From a checkpoint of a small transformer trained on Wikipedia.
Training: a variant of SOAP for these matrices, 289M tokens, 4407 steps.
Each number is 50 + 12 x the weight over its row's rms, rounded and kept within 0 to 99. Layers, rows and columns count from 0. The size before them is the row's rms in percent of the matrix's.

# down: layer 4 MLP down (transposed), 768x192, rms 0.187, rows 45-80, columns 0-95
# up: layer 4 MLP up, 768x192, rms 0.189, rows 46-81, columns 0-95
down45 123:38 59 68 59 58 48 66 39 48 37 51 62 40 62 52 43 51 64 83 44 58 51 66 60 70 23 47 61 43 41 56 41 48 43 54 51 53 54 60 54 44 47 31 58 55 51 52 40 60 45 59 41 53 46 43 63 61 69 35 71 65 57 29 40 47 60 43 55 70 64 53 41 57 35 16 35 52 50 37 37 53 74 47 69 54 46 60 45 52 40 70 52 75 49 35 51
up46 103:59 46 64 48 55 56 63 54 51 55 47 70 38 56 40 54 38 58 43 53 38 49 69 64 41 46 41 58 44 63 09 31 31 58 26 69 41 46 50 27 26 53 46 48 50 41 49 57 39 57 34 63 52 48 52 40 47 37 44 53 49 63 75 41 56 47 76 50 50 58 55 76 30 64 60 49 61 61 62 52 37 56 62 63 43 48 50 57 46 62 46 47 66 33 51 79
down46 111:35 60 48 41 52 62 45 63 34 40 37 47 59 66 34 37 56 56 49 50 49 46 48 60 38 48 47 48 41 53 62 31 38 54 65 28 68 52 73 74 67 52 45 36 57 42 29 32 61 54 64 66 68 57 43 20 63 46 44 45 52 56 48 43 44 59 39 44 54 37 49 37 36 27 56 41 28 71 48 46 54 61 63 54 65 53 43 45 60 56 43 59 46 41 44 43
up47 096:59 56 60 62 79 66 56 62 09 39 71 34 64 44 42 35 30 58 50 33 44 51 38 37 68 56 43 56 46 52 45 58 49 51 53 57 54 63 58 24 53 35 79 58 31 42 52 49 65 63 87 34 47 45 53 44 34 45 40 48 43 35 57 59 48 32 59 51 44 45 37 56 42 47 51 40 80 44 52 50 41 56 41 46 45 39 65 60 58 43 60 42 57 48 56 44
down47 109:33 75 34 42 57 58 42 45 60 57 49 50 61 42 61 55 53 40 53 60 53 50 45 23 48 60 44 48 54 57 30 42 45 49 43 60 52 68 51 61 62 62 63 27 51 35 51 61 56 54 29 64 62 24 50 42 37 55 42 68 47 44 54 65 49 60 56 66 38 47 51 57 32 23 45 56 49 59 42 54 45 58 48 71 31 40 49 14 52 56 40 48 42 46 51 44
up48 108:41 58 25 39 50 60 40 63 47 56 53 53 39 39 47 49 48 51 55 54 33 50 41 30 59 21 46 64 45 52 40 66 70 47 45 62 50 52 61 49 43 70 71 67 53 59 55 42 39 50 50 49 47 60 60 54 38 51 59 54 75 51 36 53 43 57 41 57 72 55 59 69 50 46 60 47 52 54 53 46 60 81 64 62 49 39 62 36 48 38 47 37 46 44 35 47
down48 100:57 63 45 37 52 40 60 49 72 47 62 59 42 53 41 26 31 64 58 44 35 66 45 38 33 38 60 65 52 37 52 37 19 47 47 46 57 40 47 53 81 39 67 53 45 55 47 37 48 49 52 20 52 57 49 54 44 50 62 56 42 56 64 54 35 61 59 50 43 49 41 45 55 64 64 62 34 38 35 41 52 44 63 44 67 59 63 72 36 59 44 43 47 64 68 64
up49 110:41 38 39 44 56 64 44 51 40 51 54 65 37 41 57 53 67 40 29 50 66 33 38 62 65 29 55 54 57 45 67 26 59 50 55 49 56 54 41 38 66 45 51 52 66 52 66 28 49 40 52 54 44 32 63 45 66 35 48 67 47 62 61 55 39 50 58 40 56 44 36 63 46 47 34 49 54 56 53 55 37 44 38 61 43 57 36 71 61 58 81 59 45 53 52 63
down49 120:50 65 43 45 36 44 48 69 25 34 47 57 36 20 39 62 42 59 41 54 43 55 52 52 58 56 55 69 59 41 51 57 23 55 48 63 54 55 71 50 51 42 54 36 60 34 29 74 67 35 27 34 51 47 31 47 63 49 46 55 55 74 44 66 19 47 40 55 51 35 45 65 56 47 56 41 37 49 49 61 44 55 40 36 51 39 55 53 74 54 56 57 58 38 54 49
up50 090:64 36 52 47 28 41 55 51 48 68 38 70 41 38 46 34 22 59 40 76 65 50 26 73 49 37 37 49 27 39 39 43 62 41 62 56 42 45 56 58 50 44 42 28 35 65 46 68 55 39 73 44 70 46 47 40 52 48 59 50 53 43 43 55 47 58 50 53 47 51 49 57 59 61 64 30 65 49 62 37 35 65 32 59 67 63 63 45 59 44 65 75 28 30 54 52
down50 078:51 63 52 43 57 28 52 41 28 51 54 68 38 75 43 54 51 26 40 71 45 26 54 72 29 62 49 56 33 50 40 50 51 41 53 50 38 50 47 40 53 51 71 37 33 29 57 41 48 60 60 32 41 46 39 39 47 47 47 46 55 42 61 62 43 75 41 39 58 20 42 50 53 71 34 43 47 54 70 60 56 41 39 59 47 30 69 38 47 44 46 46 46 51 78 48
up51 099:52 48 33 48 49 85 65 33 52 48 49 68 50 53 60 41 50 46 63 41 50 59 60 55 35 56 41 57 58 30 59 28 48 47 42 53 42 31 60 50 49 47 41 39 51 17 39 45 67 46 82 56 55 29 56 40 52 37 51 37 40 51 52 62 58 58 34 25 75 48 37 55 47 72 36 46 60 63 54 43 55 35 67 60 62 58 78 69 42 57 52 58 49 65 40 48
down51 102:41 48 73 55 81 63 44 47 50 48 49 63 82 49 60 43 57 55 49 71 56 58 55 36 47 36 53 50 55 37 46 62 32 68 59 80 43 59 42 27 65 68 36 52 61 36 58 59 23 40 47 56 48 45 27 63 33 52 51 50 58 46 47 50 40 54 64 45 47 56 60 42 59 39 42 64 45 63 51 53 56 59 40 25 51 58 36 59 29 58 30 60 48 54 37 39
up52 101:64 43 34 53 69 62 47 63 58 35 54 59 42 48 63 46 58 31 33 53 64 31 60 24 48 54 62 54 49 46 42 56 28 45 49 52 52 72 68 52 50 34 50 71 49 28 09 66 45 52 67 51 47 48 59 53 62 42 78 38 43 71 37 55 52 59 59 55 47 44 59 39 36 34 54 34 49 48 69 43 37 41 68 52 58 56 30 37 39 64 38 46 50 36 52 63
down52 097:66 51 37 49 39 49 54 50 48 45 51 50 36 49 66 58 28 42 59 45 35 43 56 22 38 46 42 49 39 70 31 42 65 63 51 51 53 51 49 54 47 49 42 47 61 79 39 28 50 64 71 51 40 45 42 55 53 56 52 37 37 58 32 87 52 39 64 45 57 47 63 29 53 48 52 35 40 32 51 45 48 61 38 58 62 62 53 68 59 63 40 45 65 57 46 51
up53 082:53 47 52 55 34 44 39 61 58 44 47 45 67 65 59 71 79 52 46 50 38 46 68 33 62 36 50 50 76 70 43 52 38 77 33 48 32 33 58 43 45 56 51 50 35 60 44 49 53 59 55 43 53 38 44 57 53 34 37 44 63 55 43 22 54 40 57 41 62 31 39 52 46 41 65 61 63 30 47 65 59 29 46 58 35 68 40 56 42 41 58 60 75 51 44 58
down53 080:23 43 61 47 59 43 39 51 43 45 57 39 49 66 54 52 52 43 60 38 41 44 56 46 34 62 41 68 41 50 41 69 68 65 67 32 44 38 23 49 39 70 77 50 40 57 45 38 44 61 49 68 69 65 43 63 54 63 56 44 41 59 50 51 51 38 53 50 56 63 42 69 57 53 56 51 61 46 23 43 55 44 44 44 56 49 36 52 36 51 56 58 24 51 37 41
up54 089:54 51 38 68 52 31 49 44 49 45 29 54 65 48 55 43 37 48 63 43 40 66 45 57 48 63 36 36 70 53 51 73 57 37 50 49 64 41 49 54 65 67 55 57 51 49 39 46 46 43 59 45 48 59 66 67 58 50 58 32 49 35 53 48 49 64 42 35 47 56 30 40 57 60 58 38 54 56 56 44 30 34 60 63 64 48 27 73 53 46 47 34 61 53 55 37
down54 090:34 75 41 55 43 45 74 49 39 59 53 71 52 53 34 39 49 50 47 66 58 55 43 62 74 32 32 44 48 27 44 39 42 74 25 51 62 69 56 42 60 55 50 48 54 63 58 54 50 39 54 44 40 52 47 45 47 35 44 51 35 58 43 51 50 70 59 44 47 41 50 46 27 58 41 52 44 61 26 36 62 58 47 44 53 61 52 56 56 51 59 45 64 52 34 45
up55 089:46 35 39 49 72 49 32 44 61 53 66 48 36 58 48 48 57 68 31 45 43 45 37 57 48 40 39 52 81 59 44 45 89 41 58 61 53 60 60 50 48 44 54 52 48 30 61 58 49 53 50 59 57 48 48 52 81 50 41 43 63 39 60 60 54 60 55 69 56 42 68 64 40 13 62 33 52 45 67 67 54 40 30 56 44 38 44 44 38 64 51 60 49 49 68 60
down55 082:42 64 35 48 46 43 46 44 36 38 44 48 27 43 59 68 61 59 29 58 74 37 57 63 59 39 59 72 45 66 35 25 61 35 35 18 29 60 54 62 51 33 71 74 50 43 53 48 55 48 64 64 23 54 31 52 50 45 62 68 52 53 60 48 61 66 61 65 30 67 50 59 61 68 51 46 51 56 27 43 41 68 61 57 35 42 74 50 40 45 32 59 52 30 45 57
up56 079:53 45 46 36 45 71 54 37 45 55 56 49 49 24 39 31 45 63 28 45 52 58 41 12 74 52 47 44 76 42 77 59 49 38 39 49 41 44 58 41 55 22 46 55 58 48 65 50 64 46 49 55 55 78 44 55 42 55 57 35 49 58 61 43 54 69 31 29 45 58 60 55 28 68 18 53 41 52 49 73 46 62 65 37 42 31 65 67 54 46 59 32 53 63 54 53
down56 080:45 77 33 60 44 28 34 40 56 55 53 63 57 39 54 63 42 35 48 53 35 45 57 61 58 48 55 61 59 55 50 39 43 51 40 27 42 50 64 53 62 57 43 67 43 45 58 53 42 72 69 58 45 67 39 38 31 45 43 46 45 49 69 45 55 44 43 45 52 49 37 69 52 37 35 35 54 74 69 49 50 37 35 66 26 70 32 49 35 41 58 46 35 58 49 65
up57 093:58 54 56 52 30 54 55 61 46 45 61 51 50 60 42 35 52 50 51 37 46 70 56 31 75 64 72 55 19 63 46 65 52 58 58 39 42 78 54 60 54 53 68 44 72 44 41 54 26 47 54 49 42 30 64 55 76 56 38 49 44 50 45 53 32 46 48 65 50 44 49 42 53 51 69 48 72 53 46 41 68 53 43 59 69 66 60 57 47 72 44 57 62 34 49 58
down57 102:58 54 56 52 53 70 33 40 60 48 55 39 59 51 34 42 49 51 45 54 69 75 52 51 48 54 44 67 37 46 62 53 85 67 54 40 85 47 63 52 46 38 66 36 73 25 74 51 50 48 54 51 58 53 46 60 60 72 46 22 59 73 34 65 40 73 52 28 40 53 77 76 37 54 72 54 43 22 74 51 63 40 38 36 38 55 31 49 50 40 51 52 39 58 47 41
up58 096:57 65 35 42 53 85 39 62 61 55 54 63 56 34 67 41 73 57 44 35 54 66 49 51 45 59 32 46 67 64 65 42 38 61 41 34 57 46 61 39 45 51 54 75 34 62 49 51 52 59 50 36 48 57 56 41 56 59 53 31 44 43 60 26 38 33 48 65 40 55 50 71 78 19 39 64 53 65 47 74 48 49 46 50 32 42 76 53 38 61 52 51 39 49 57 48
down58 105:51 42 33 46 32 19 43 42 64 68 37 38 51 62 58 52 73 58 71 39 56 45 46 45 65 37 43 44 42 45 57 55 80 63 31 46 75 31 56 59 47 35 50 61 46 51 80 62 64 49 82 51 49 53 53 59 38 42 48 57 47 69 52 56 46 50 66 34 45 41 48 47 29 60 50 37 67 44 56 26 68 39 58 73 46 53 53 56 49 44 57 49 60 52 44 53
up59 112:72 62 43 72 36 54 49 63 57 53 54 35 50 57 65 61 33 45 33 32 43 63 43 43 50 60 50 46 45 50 40 12 25 61 61 52 51 63 34 45 48 34 36 45 49 53 42 37 53 56 44 41 50 59 32 41 45 54 40 53 68 45 39 55 47 73 52 64 24 41 53 70 58 60 48 20 39 26 64 36 36 48 38 56 53 60 58 37 66 82 59 72 34 35 50 48
down59 111:38 38 41 34 58 57 45 49 44 66 23 50 63 53 48 36 53 38 62 42 48 46 42 50 54 65 65 55 55 33 92 60 60 47 44 47 47 20 57 52 65 56 50 44 39 61 40 54 38 68 62 67 48 23 46 46 69 62 30 48 51 74 48 64 45 61 68 54 51 51 32 75 36 44 59 46 64 39 31 77 47 51 57 46 63 43 56 59 46 41 38 47 72 42 41 79
up60 097:55 59 53 54 46 52 45 42 37 49 59 42 65 46 35 79 46 53 30 38 59 33 65 53 59 68 64 71 29 28 50 44 70 61 55 48 54 61 39 48 48 55 53 46 45 49 49 46 59 51 46 33 58 54 73 51 30 51 55 50 65 56 64 34 20 47 18 52 47 42 50 65 43 29 41 54 38 57 32 77 71 39 43 40 58 66 61 42 32 44 55 46 54 46 59 61
down60 099:57 34 41 41 41 46 30 41 53 59 25 40 56 64 64 57 75 34 59 29 39 46 49 69 50 37 54 46 49 61 43 31 54 27 42 43 43 63 36 44 50 59 53 65 45 53 54 41 51 57 68 40 49 39 51 43 40 52 51 48 45 51 35 50 50 50 67 56 36 40 36 76 44 63 57 38 50 45 53 62 65 62 54 41 49 53 47 54 32 41 38 65 44 47 45 65
up61 084:52 54 50 43 45 55 52 60 43 22 46 29 46 31 62 68 32 53 76 47 47 55 43 51 35 49 55 60 49 41 41 36 53 53 40 35 62 36 46 53 55 49 35 66 65 41 53 67 62 08 58 47 53 43 62 51 44 53 72 54 47 54 60 63 50 50 48 64 70 39 49 35 33 37 65 18 58 64 60 54 58 50 72 38 17 52 56 51 55 40 51 44 53 65 27 35
down61 076:31 65 54 51 52 67 42 48 45 41 55 50 37 38 45 58 37 61 49 50 55 65 70 39 48 49 56 45 62 15 38 60 66 50 42 56 29 53 35 45 53 38 69 51 55 42 51 32 45 47 27 52 36 69 44 54 62 59 45 32 72 66 53 33 59 53 73 51 22 59 52 59 23 58 49 89 62 50 45 37 38 48 32 48 45 29 60 55 58 45 53 41 49 75 37 46
up62 106:49 25 55 52 58 43 58 72 49 56 47 57 49 52 38 38 49 49 43 42 54 71 62 55 35 18 60 64 64 51 28 61 43 59 59 44 68 59 47 28 41 53 39 62 63 45 52 55 37 72 48 54 47 51 70 33 41 45 57 31 59 39 55 54 40 39 50 58 45 50 61 44 35 60 68 25 60 35 43 52 73 53 45 42 53 42 49 50 59 47 57 64 53 44 66 38
down62 106:53 42 73 53 22 50 56 38 37 47 45 41 43 60 40 34 56 49 41 48 74 68 39 55 61 35 52 57 66 44 40 41 32 50 52 42 63 22 44 41 63 33 67 59 67 62 56 39 35 50 61 51 63 47 72 42 54 50 67 52 60 54 37 33 64 62 39 63 64 28 46 65 33 67 59 51 54 44 58 35 54 54 53 58 41 67 30 49 51 41 42 49 27 36 55 42
up63 101:69 36 43 55 70 64 42 62 44 39 42 27 56 58 40 49 28 41 26 45 36 56 51 65 59 63 41 51 62 64 24 54 45 47 34 34 45 54 61 55 61 46 63 40 43 41 23 44 56 60 53 59 64 31 55 30 47 67 34 34 53 46 90 41 50 36 53 68 37 66 38 31 66 47 75 50 57 57 34 50 24 69 27 59 29 61 55 48 38 58 45 42 61 55 66 48
down63 108:58 47 35 51 55 56 50 60 40 37 62 69 37 59 44 49 41 43 64 49 56 39 77 44 35 55 45 26 38 58 40 55 66 49 54 50 38 48 59 46 42 42 44 51 67 66 48 40 51 32 46 45 57 61 64 57 47 45 41 18 47 59 25 41 49 59 52 46 36 41 51 36 52 53 67 54 33 46 74 60 38 55 57 26 55 41 51 59 30 60 47 41 00 64 44 62
up64 097:49 58 59 44 45 45 75 35 49 59 43 51 47 48 50 55 63 53 50 30 54 55 50 54 37 53 61 48 63 26 40 53 51 78 53 38 34 53 28 60 66 57 45 63 55 45 27 50 29 31 48 34 23 74 39 47 40 60 63 61 37 44 46 43 71 58 60 54 74 45 52 41 30 39 54 41 47 65 44 64 61 53 14 47 61 34 63 47 28 44 61 41 76 60 37 59
down64 100:59 35 46 41 23 42 63 40 53 69 55 40 58 60 55 38 55 59 45 43 49 39 49 52 48 39 49 54 28 53 38 43 63 81 54 41 56 69 43 53 46 57 32 29 49 74 50 54 57 49 71 55 63 42 52 42 44 78 55 48 64 69 54 61 37 52 61 56 36 53 48 53 47 69 49 59 44 44 54 37 50 51 57 58 58 46 57 54 63 37 79 54 73 54 61 42
up65 094:50 34 46 49 78 51 48 59 22 55 52 48 44 60 50 68 54 68 63 49 38 58 52 61 54 50 73 32 35 53 52 50 62 49 65 51 45 75 40 51 65 63 43 70 28 44 46 50 39 48 48 91 71 63 43 28 64 62 57 55 57 53 42 64 43 63 65 56 51 55 47 46 45 50 70 39 61 69 59 44 49 56 29 48 45 56 41 31 45 36 54 32 42 39 55 52
down65 091:47 58 52 56 37 31 53 53 61 42 43 66 47 56 47 44 37 46 46 45 49 54 69 48 41 33 37 39 73 33 49 67 36 46 47 57 51 53 42 60 24 41 14 49 50 59 42 44 58 44 43 40 16 40 35 56 56 40 44 60 54 44 46 39 44 18 64 38 51 51 48 56 70 51 47 50 34 46 40 50 44 48 61 54 58 47 69 58 51 41 44 50 46 29 40 48
up66 098:64 40 48 49 61 57 46 41 45 38 31 43 52 49 44 93 32 58 41 52 41 56 33 88 50 49 50 53 52 45 20 51 45 50 34 42 40 68 39 60 58 46 56 46 73 52 51 46 65 69 31 63 61 51 63 41 45 74 42 60 39 49 65 49 61 45 60 63 50 43 71 58 52 40 53 53 47 44 34 43 48 77 46 41 57 69 60 61 55 41 54 29 54 66 53 61
down66 094:37 65 51 50 53 43 51 47 30 57 63 50 54 68 45 46 59 46 38 86 51 61 35 59 68 44 55 54 56 40 42 58 61 55 55 60 41 70 53 52 52 49 28 65 56 35 54 46 15 62 43 51 55 75 53 54 69 29 54 51 48 48 54 36 53 63 64 35 56 51 39 56 53 55 62 36 46 57 45 57 46 72 63 68 53 62 40 41 56 37 22 50 42 31 41 60
up67 100:45 44 69 32 42 45 54 38 52 36 41 42 22 47 39 44 61 17 39 48 29 37 45 56 54 43 27 68 36 46 39 64 51 37 60 56 47 29 61 38 54 48 55 41 42 49 56 46 59 36 50 39 63 49 51 34 46 39 40 59 67 54 48 44 37 50 33 61 62 45 27 67 44 78 47 56 26 27 25 37 67 59 51 62 65 60 56 45 69 47 61 53 59 45 33 38
down67 098:49 40 58 65 50 58 50 55 61 73 46 51 53 19 24 58 55 62 48 51 49 50 40 61 59 61 48 31 55 59 54 36 49 47 46 72 43 41 32 71 36 48 43 46 48 56 32 37 42 49 56 35 30 51 50 56 35 44 59 41 44 50 49 38 49 39 37 48 67 52 81 41 51 67 29 53 50 65 66 50 42 62 29 43 64 32 41 51 42 40 51 31 63 47 47 52
up68 085:55 77 54 56 48 41 53 33 23 43 69 32 47 57 49 19 68 61 42 62 54 67 45 46 54 37 68 34 56 37 55 77 73 48 57 55 26 45 50 51 64 52 48 35 49 41 39 61 40 53 49 65 34 46 74 50 62 59 51 62 63 74 59 40 52 55 26 37 62 48 36 50 58 50 60 45 60 44 30 47 68 53 36 71 52 60 54 31 48 62 46 41 50 46 50 43
down68 085:34 71 54 51 55 52 36 51 39 70 60 42 53 30 50 42 45 68 60 41 26 50 56 33 65 38 38 50 44 50 33 56 42 68 40 74 57 35 52 76 44 54 82 38 55 58 49 49 43 44 35 50 52 64 34 55 48 56 42 51 54 63 59 51 53 57 51 35 52 49 55 53 61 46 38 29 47 42 61 47 65 36 33 59 66 34 29 44 36 58 37 54 45 64 35 46
up69 107:45 39 36 51 40 50 48 36 36 38 55 36 60 50 45 58 72 51 41 40 61 67 43 48 55 54 38 42 63 70 62 61 38 62 63 59 52 44 36 36 44 27 58 56 53 43 33 66 65 65 58 53 76 66 44 15 56 70 34 54 45 62 59 60 38 57 42 49 59 54 49 63 56 35 41 50 71 37 59 52 43 61 61 62 49 50 33 53 25 74 65 53 59 39 52 55
down69 117:51 56 33 50 37 40 59 53 37 65 37 57 45 50 47 40 48 40 46 63 48 37 55 60 44 35 58 44 65 53 53 50 59 63 14 50 27 49 52 49 76 47 34 46 50 48 32 43 48 59 43 39 33 31 52 50 35 74 66 47 57 58 42 44 59 37 57 47 74 57 41 32 52 38 33 49 59 61 47 30 52 34 54 33 59 36 40 49 69 44 52 58 95 51 48 20
up70 095:65 57 52 37 52 71 68 54 52 75 63 69 53 34 44 59 36 45 42 73 49 47 32 50 57 47 46 47 80 39 48 40 52 67 39 57 78 37 59 45 68 45 40 60 42 33 66 37 52 27 36 47 64 30 66 42 45 55 63 25 59 58 43 50 50 48 59 42 43 46 50 48 86 50 49 45 53 43 34 51 54 50 44 60 41 61 58 34 44 53 32 64 36 43 50 43
down70 101:47 67 58 57 47 56 59 41 62 54 44 57 48 53 59 37 62 40 53 59 62 37 68 71 51 50 53 53 48 35 61 64 53 71 51 50 44 55 50 71 44 52 23 52 71 55 55 54 39 37 72 51 70 60 60 62 63 52 41 59 51 59 62 53 68 61 46 55 48 38 58 65 77 36 52 62 59 67 56 57 71 53 58 48 52 64 47 58 64 49 67 61 44 21 48 56
up71 102:86 48 69 53 51 56 40 49 54 82 67 56 58 67 31 30 31 43 46 57 68 25 63 54 58 41 64 69 42 46 58 39 52 51 41 50 44 48 59 32 45 49 35 36 51 46 46 58 36 57 50 57 52 42 69 23 61 35 54 43 63 65 74 30 39 67 42 45 61 44 29 62 69 65 48 60 44 64 50 48 49 53 71 52 52 43 59 55 58 43 58 38 54 57 64 66
down71 105:38 31 69 66 56 59 39 53 58 54 45 49 47 35 73 44 35 68 55 24 78 48 79 46 48 41 40 33 37 39 36 51 52 50 41 61 66 56 30 54 42 45 34 65 62 36 49 49 44 26 46 60 35 58 54 49 53 47 51 26 68 61 58 62 49 48 67 47 43 33 43 68 46 53 55 45 59 38 40 50 38 47 33 80 39 34 46 52 65 53 47 46 43 39 29 37
up72 084:53 24 63 60 46 50 39 57 39 54 46 51 50 58 54 52 48 52 45 38 33 34 70 22 71 43 38 45 61 75 72 46 56 43 47 46 75 80 49 39 61 61 43 58 51 51 49 41 57 38 38 62 59 64 48 49 50 21 53 47 59 54 37 55 55 61 54 39 62 52 64 48 67 61 45 45 42 13 28 25 43 38 48 45 43 56 50 59 37 35 43 63 43 43 49 63
down72 064:42 76 75 53 73 34 49 42 35 58 72 46 54 49 37 69 34 62 48 66 38 62 56 57 59 62 74 36 48 39 46 36 48 53 63 40 41 49 39 50 35 55 56 37 54 45 55 56 63 46 36 80 55 60 50 62 55 55 53 80 47 39 69 65 58 52 58 41 44 58 48 29 91 64 53 51 58 47 55 43 59 45 52 31 53 47 61 85 58 39 56 54 43 50 43 50
up73 096:63 38 44 41 26 66 40 39 45 66 31 73 59 49 36 55 52 36 26 55 45 66 41 44 63 56 53 67 68 57 43 57 52 40 30 44 54 75 71 62 40 70 33 49 57 51 54 58 40 51 08 50 54 74 60 39 68 60 80 60 46 56 48 39 63 56 47 58 46 45 47 55 42 62 66 62 64 45 50 52 50 49 67 52 43 30 60 50 60 44 66 46 34 47 28 57
down73 091:44 69 61 48 57 49 62 60 43 41 71 58 43 54 65 34 43 66 47 37 52 55 66 55 33 52 68 83 40 32 45 66 52 43 60 45 57 47 57 63 43 45 49 69 53 51 62 58 67 34 44 46 50 49 57 58 59 68 39 49 48 46 40 41 48 60 59 56 46 36 36 28 76 47 52 48 64 44 61 48 60 41 65 40 55 55 57 51 43 52 72 61 40 44 68 27
up74 105:46 40 82 21 30 64 55 52 64 49 58 69 64 60 40 37 64 35 47 57 55 54 70 70 31 53 47 49 37 54 64 69 51 59 61 57 54 42 63 54 62 57 57 54 73 41 40 52 67 40 58 25 57 51 64 45 62 65 52 44 45 61 32 62 40 33 48 44 36 49 62 54 61 35 60 42 46 57 41 47 38 42 35 66 64 53 69 61 55 74 64 42 41 69 34 45
down74 094:74 69 57 61 65 75 52 52 67 38 41 60 49 41 51 52 46 36 57 59 64 57 51 55 40 63 47 49 71 43 51 50 56 54 36 43 56 45 54 62 18 41 39 53 33 54 66 60 45 73 53 41 40 56 60 56 48 57 51 45 30 28 25 27 53 71 38 45 61 29 42 59 75 44 52 46 31 65 52 52 39 48 42 48 27 47 65 45 72 40 44 72 30 61 67 28
up75 107:67 51 31 54 27 49 48 54 38 44 42 63 44 47 70 43 61 71 47 74 63 38 45 40 58 66 59 43 73 41 59 46 57 54 60 35 53 49 34 80 48 62 66 58 33 44 55 46 46 55 47 51 38 51 45 25 33 75 48 40 43 46 47 30 70 37 59 54 60 26 44 48 34 48 64 25 56 36 56 39 46 34 67 62 54 60 51 82 37 71 55 56 50 43 42 47
down75 106:57 69 39 73 30 37 30 45 57 38 66 51 48 47 58 39 74 39 47 55 60 55 67 57 58 33 39 30 40 45 58 61 65 50 50 44 48 44 26 42 60 57 36 65 72 43 54 67 48 45 33 40 43 45 51 37 63 40 55 37 47 87 41 43 40 29 72 26 47 40 55 72 73 41 26 52 64 52 41 63 32 36 64 34 50 33 48 44 38 54 64 39 67 67 45 67
up76 095:34 28 16 40 45 53 39 36 68 58 42 53 57 38 36 42 23 52 46 52 57 49 58 51 28 58 40 36 64 52 68 60 62 80 55 43 32 34 53 55 50 36 41 72 45 52 60 41 50 57 58 40 43 36 55 57 57 40 52 33 48 34 45 53 66 30 71 51 44 50 45 46 38 57 53 65 58 57 51 53 32 61 40 46 48 26 66 51 58 55 45 64 42 62 55 32
down76 093:46 40 64 40 47 35 39 50 25 44 41 45 53 44 46 65 47 36 53 20 55 47 43 34 51 58 59 45 36 52 48 51 49 32 44 50 53 52 45 63 53 41 70 38 49 48 57 32 52 58 38 34 52 54 44 52 62 46 52 60 54 57 73 33 21 60 37 62 71 37 60 61 68 40 64 19 37 67 38 42 81 42 52 52 40 48 49 44 48 52 22 49 48 34 34 86
up77 084:44 67 50 56 39 48 67 49 41 51 52 51 42 55 54 56 52 61 45 46 44 74 41 23 43 53 52 57 58 41 45 55 29 50 52 60 65 58 32 31 47 35 45 48 58 56 44 84 59 36 64 49 33 52 63 66 30 30 19 55 67 26 50 51 51 57 56 56 50 30 50 44 46 36 58 44 71 39 58 40 53 45 47 58 39 48 73 57 51 71 51 51 54 30 42 66
down77 082:37 38 58 42 52 40 39 55 63 56 37 49 43 40 40 35 56 84 41 48 43 49 57 64 24 45 36 53 45 43 45 47 55 56 34 46 49 59 48 68 39 34 51 52 54 50 37 41 61 63 59 62 59 65 30 63 64 37 30 60 56 56 46 44 44 59 31 53 60 59 56 35 35 41 56 45 51 58 48 52 28 53 80 76 45 19 42 57 39 60 69 64 28 47 37 43
up78 094:50 74 56 61 50 12 43 38 48 40 40 52 21 57 54 64 66 54 48 69 60 60 59 51 61 24 44 40 18 73 60 57 76 53 50 59 64 45 49 44 53 48 48 48 53 65 45 54 56 50 68 52 47 45 54 55 50 59 69 56 39 49 23 47 48 68 47 69 56 61 47 49 40 35 57 21 47 55 52 65 48 43 46 58 63 50 46 42 56 66 67 24 46 44 45 46
down78 098:39 76 52 34 63 36 75 52 35 66 50 63 35 45 54 50 39 27 64 51 56 49 55 50 74 50 69 62 49 52 46 53 62 57 34 56 68 60 30 48 49 50 19 58 56 38 55 38 66 37 27 51 35 47 60 44 48 45 48 39 41 57 36 41 60 36 55 64 34 56 42 40 57 43 33 47 38 47 30 50 43 28 67 56 50 56 65 58 33 60 49 74 43 39 47 63
up79 097:64 45 37 64 63 67 48 46 36 62 42 59 23 64 50 68 76 45 42 63 29 57 52 52 60 57 28 43 73 62 61 65 34 50 46 66 63 54 50 38 66 86 48 63 66 77 52 61 41 56 49 46 59 49 51 57 30 56 18 51 66 48 64 30 54 47 58 48 67 41 58 59 57 33 48 54 42 57 38 68 46 52 52 66 50 39 52 53 47 46 37 59 29 62 17 56
down79 110:50 55 49 29 55 57 45 45 36 51 51 63 67 53 41 46 31 68 67 34 69 41 40 40 71 44 55 55 42 48 53 50 71 46 57 45 57 61 44 80 39 40 19 50 41 43 61 61 47 71 49 58 65 77 48 32 66 50 56 37 40 57 35 64 28 50 63 45 35 43 48 65 30 43 66 47 34 57 62 53 60 35 46 51 51 52 49 51 51 60 64 58 57 41 57 45
up80 109:52 48 64 35 55 46 47 62 40 53 52 56 28 52 50 55 54 51 39 40 62 59 19 60 51 50 69 42 63 54 45 30 27 44 54 48 58 53 37 33 40 40 38 51 63 67 50 50 30 56 43 39 87 65 50 61 63 56 50 54 54 45 53 57 42 44 39 51 55 55 38 38 53 42 60 43 40 65 32 81 40 48 57 63 58 21 31 48 66 59 64 36 57 54 28 51
down80 117:47 47 53 46 27 44 43 57 48 53 49 27 51 44 51 57 58 52 47 29 47 31 59 45 69 52 39 35 45 56 46 36 44 55 28 24 48 56 39 53 36 51 31 56 45 65 42 58 58 47 89 56 59 57 45 55 44 48 53 50 40 40 55 39 56 44 70 56 44 42 50 42 58 52 53 34 24 41 90 48 44 45 33 55 43 64 72 81 49 48 43 65 60 38 32 45
up81 080:64 42 55 35 53 50 37 48 39 65 71 57 71 32 36 61 55 36 74 45 60 59 54 29 52 49 55 46 62 71 43 32 58 51 35 33 46 54 55 63 46 58 37 43 45 63 61 44 32 45 35 46 40 58 60 48 56 67 74 66 51 28 41 47 54 40 47 60 54 50 60 49 58 39 65 31 35 46 32 54 46 67 43 63 57 68 52 51 30 45 57 65 44 39 72 59